Weights of a small transformer language model.
Size: 10 layers, MLP 256 tanh GELU, vocabulary 8192, 1.09M parameters.
Architecture: LayerNorm before each block, learned positions, tied embeddings.
Training: a variant of SOAP for these matrices, 3653 steps.
Each number is 200 + 40 x the weight over its row's rms, rounded and kept within 0 to 999. Layers, rows and columns count from 0. The size before them is the row's rms in percent of the matrix's.

# layer 7 MLP down, 64x256, rms 0.0957, rows 0-63, columns 224-255
097,195,191,192,264,248,158,221,192,235,191,245,211,207,267,169,234,173,220,206,151,183,201,199,289,251,191,219,243,242,212,171,132
098,229,200,163,179,177,192,133,187,242,169,228,232,160,219,218,292,153,245,201,195,142,146,269,207,180,162,186,179,310,225,258,160
098,216,204,143,189,148,195,251,158,245,165,140,192,124,218,271,137,256,172,195,215,215,203,119,188,108,210,179,216,175,167,213,162
110,226,174,236,217,148,166,225,245,155,152,146,148,188,262,166,227,224,168,238,200,190,182,162,158,163,240,200,142,212,213,225,218
095,232,206,225,207,202,102,202,142,219,220,287,248,216,92,175,288,243,95,227,218,151,293,221,173,169,270,171,195,242,209,195,140
099,149,160,232,178,170,185,232,216,191,170,178,152,185,205,249,221,271,226,169,191,115,201,257,207,219,194,156,136,244,104,247,157
098,268,166,176,117,202,275,246,200,278,174,220,111,196,208,282,177,170,270,190,250,190,182,142,202,149,179,189,263,170,191,212,190
092,249,199,205,114,227,158,202,209,195,140,178,163,178,177,222,187,207,214,230,186,123,228,199,251,284,175,234,215,246,215,151,235
107,200,176,233,114,202,187,236,156,259,183,265,215,191,214,185,192,254,184,207,141,278,207,233,255,166,182,165,161,262,170,247,220
095,164,119,176,200,188,207,152,171,177,205,193,157,257,198,208,251,219,238,207,229,263,292,119,238,178,135,106,143,170,157,242,219
104,187,256,209,173,168,217,143,134,184,109,224,247,239,150,182,242,216,171,190,220,143,216,150,126,170,213,200,209,243,176,178,184
093,146,236,155,235,184,144,200,215,145,229,163,252,188,223,230,118,303,182,215,204,206,174,281,207,219,213,154,150,186,178,180,240
119,279,142,160,267,163,164,244,198,234,179,193,220,262,220,193,163,157,123,164,199,238,225,158,192,210,190,133,174,179,209,215,254
092,192,129,196,276,204,165,185,172,247,274,162,189,228,240,201,230,193,210,251,191,236,222,196,179,161,229,168,211,152,212,182,171
096,160,157,221,179,160,149,143,217,188,230,230,199,229,255,160,231,188,246,186,160,155,149,285,176,140,269,222,120,206,160,183,196
100,229,114,172,156,264,170,179,211,182,190,138,214,179,163,230,223,172,251,133,301,212,198,146,208,233,182,195,217,124,230,246,135
106,151,213,192,188,171,151,214,289,237,263,130,225,167,255,185,221,181,121,209,147,213,177,195,177,216,216,247,152,218,212,171,193
100,193,188,168,169,254,193,192,184,225,241,233,151,225,201,162,203,257,277,213,176,295,224,233,220,179,212,165,202,186,211,191,166
091,170,170,180,214,229,214,178,220,196,178,267,162,272,213,173,120,196,158,238,224,228,174,276,213,229,223,126,179,106,241,171,107
095,159,205,166,167,215,221,188,198,109,236,225,204,235,168,247,229,179,198,184,206,114,227,165,262,243,161,223,227,229,222,192,167
095,244,227,207,252,218,224,236,273,256,155,173,144,213,228,202,156,238,229,236,179,130,202,256,233,279,189,116,196,202,314,247,209
097,252,159,275,190,181,241,193,207,227,212,213,186,211,276,221,164,177,188,196,161,182,213,230,224,215,212,195,208,186,238,232,205
089,120,232,207,149,125,213,167,191,237,182,218,252,214,214,233,210,189,277,269,212,262,168,145,103,188,224,214,167,148,175,171,158
092,234,155,195,184,122,173,281,144,169,119,209,152,173,188,185,224,200,135,160,206,210,206,200,211,225,167,182,240,149,178,337,205
089,237,165,173,142,191,211,179,206,253,205,206,185,205,188,205,192,234,202,173,187,266,209,132,212,259,200,214,266,184,229,178,222
109,268,167,280,183,128,189,271,256,150,282,170,209,227,192,141,171,202,179,210,202,257,189,79,188,130,178,191,184,156,170,164,220
110,192,191,197,202,202,233,205,197,170,274,238,175,250,184,119,85,218,220,144,189,264,167,150,139,149,247,198,187,174,186,194,224
085,230,239,252,236,177,199,215,240,182,315,106,193,236,198,218,186,224,186,182,230,192,202,191,201,191,130,233,223,247,206,217,231
097,204,231,171,225,219,170,142,266,164,167,223,285,229,219,207,105,153,148,205,187,180,212,155,228,144,250,169,167,233,214,196,282
136,213,238,205,187,178,184,213,247,199,281,147,194,237,223,253,179,149,146,122,224,199,169,169,247,182,163,197,212,201,261,260,180
095,283,175,243,181,185,212,207,193,279,256,212,231,210,242,196,181,231,173,230,215,241,181,178,123,187,232,222,282,194,135,261,208
098,291,164,242,212,240,148,212,175,180,244,181,173,218,171,192,134,198,221,170,176,168,216,201,253,275,238,205,173,156,219,205,237
102,297,189,156,210,216,255,202,243,251,158,187,202,203,229,254,217,181,149,132,261,210,164,166,276,150,199,171,241,200,185,270,260
094,162,172,232,189,182,207,199,251,193,190,216,190,158,188,178,129,161,159,154,224,141,192,144,185,208,208,202,109,244,251,204,169
103,166,206,176,202,194,207,157,254,223,289,193,203,189,214,220,224,260,190,180,270,232,214,178,231,246,189,205,197,202,233,188,180
095,149,232,209,181,224,155,171,195,190,225,190,204,187,238,168,186,227,202,239,164,166,162,185,178,159,199,173,206,220,232,218,228
088,212,193,275,142,231,213,159,164,111,189,176,148,133,255,262,205,273,305,188,173,159,167,235,243,171,172,219,183,176,195,204,186
105,202,205,186,216,198,196,207,257,200,128,173,124,152,193,274,275,212,230,218,230,201,139,184,229,172,158,232,223,209,206,159,252
106,268,206,110,249,197,251,205,143,241,154,203,200,237,151,289,291,193,178,207,227,260,204,126,206,233,154,324,273,165,150,223,171
092,221,230,214,232,190,213,198,250,161,163,175,204,204,175,213,70,156,178,185,214,126,200,214,248,203,211,181,205,180,254,166,162
102,139,171,265,184,246,189,177,204,218,125,224,211,210,181,181,236,223,171,197,119,107,232,252,203,209,276,197,244,270,181,189,131
097,136,185,180,214,178,270,197,235,211,227,199,212,190,199,310,246,233,239,180,236,177,131,210,186,243,164,163,201,213,182,216,245
101,254,166,183,277,236,180,204,161,195,178,184,178,179,219,259,194,226,230,162,193,323,180,257,167,203,193,244,222,156,179,138,162
097,212,170,210,155,219,190,195,202,171,130,191,263,183,201,225,217,136,296,206,237,192,194,189,235,220,197,121,193,224,222,249,276
107,220,172,242,286,223,151,241,229,237,281,236,217,191,185,230,284,225,252,280,223,130,163,220,180,154,212,193,154,211,212,196,166
104,206,146,193,220,191,155,210,188,208,189,171,157,210,195,179,215,209,212,162,209,216,219,225,206,266,237,175,181,123,145,253,279
105,191,237,224,171,226,166,180,181,248,207,201,233,158,192,171,201,205,151,249,226,189,246,172,158,235,172,277,75,186,157,224,180
104,183,223,273,130,224,207,189,176,192,237,224,160,197,141,212,178,247,183,160,199,296,195,135,262,200,218,167,166,122,192,215,201
086,233,126,123,282,156,190,132,205,167,198,213,187,221,210,243,192,229,210,233,207,134,245,248,197,121,214,169,224,243,146,228,139
119,229,221,245,253,235,200,201,226,234,236,203,147,206,259,203,132,135,211,251,193,232,150,191,227,204,200,149,185,176,242,217,152
103,252,128,164,171,273,238,92,237,234,92,230,182,162,172,251,178,206,232,247,230,194,171,251,207,218,197,207,235,203,172,251,182
106,135,186,205,116,187,203,102,271,274,190,144,232,203,207,239,151,163,231,234,187,187,206,214,137,200,201,178,194,192,154,253,221
090,160,199,200,180,183,242,266,247,178,210,166,129,215,171,182,86,125,166,152,220,140,232,152,237,321,231,215,218,187,184,182,236
095,237,120,194,208,182,263,199,167,175,176,180,235,188,233,328,211,138,289,141,224,200,159,191,189,222,160,166,177,177,186,143,174
098,163,192,228,152,135,184,176,223,227,211,177,178,175,181,272,234,117,196,207,208,264,171,175,188,179,141,195,277,244,237,142,250
084,208,167,216,230,247,150,108,225,196,129,95,195,200,190,175,118,196,188,203,190,141,177,178,185,219,175,202,183,206,194,213,150
114,204,201,152,247,255,226,185,176,191,200,192,168,233,295,182,189,200,194,198,183,247,151,204,171,148,234,170,223,206,217,191,206
097,210,175,144,171,274,219,209,156,113,183,177,228,194,199,221,303,208,178,236,190,152,133,230,204,146,133,201,205,246,130,220,149
114,201,177,131,203,185,202,176,234,195,114,242,195,120,220,192,153,197,173,282,184,134,205,269,202,198,153,223,195,178,166,187,163
098,204,207,204,143,254,240,180,199,137,256,256,189,234,219,241,214,156,221,183,147,237,259,264,244,215,319,221,205,172,142,225,164
095,179,163,292,170,157,186,217,208,142,150,145,216,254,225,218,241,176,214,221,155,197,235,124,205,202,165,206,180,280,204,153,135
101,209,154,174,233,131,151,163,215,278,172,176,264,185,217,238,197,223,132,227,219,157,114,293,215,164,159,209,186,181,246,198,263
095,218,160,179,197,163,246,225,192,177,242,197,175,183,155,232,247,130,231,181,198,259,258,206,228,225,314,183,205,164,185,192,174
096,201,173,256,290,230,168,174,132,243,140,205,192,218,150,161,289,216,274,281,280,168,193,194,146,224,210,207,208,217,286,177,155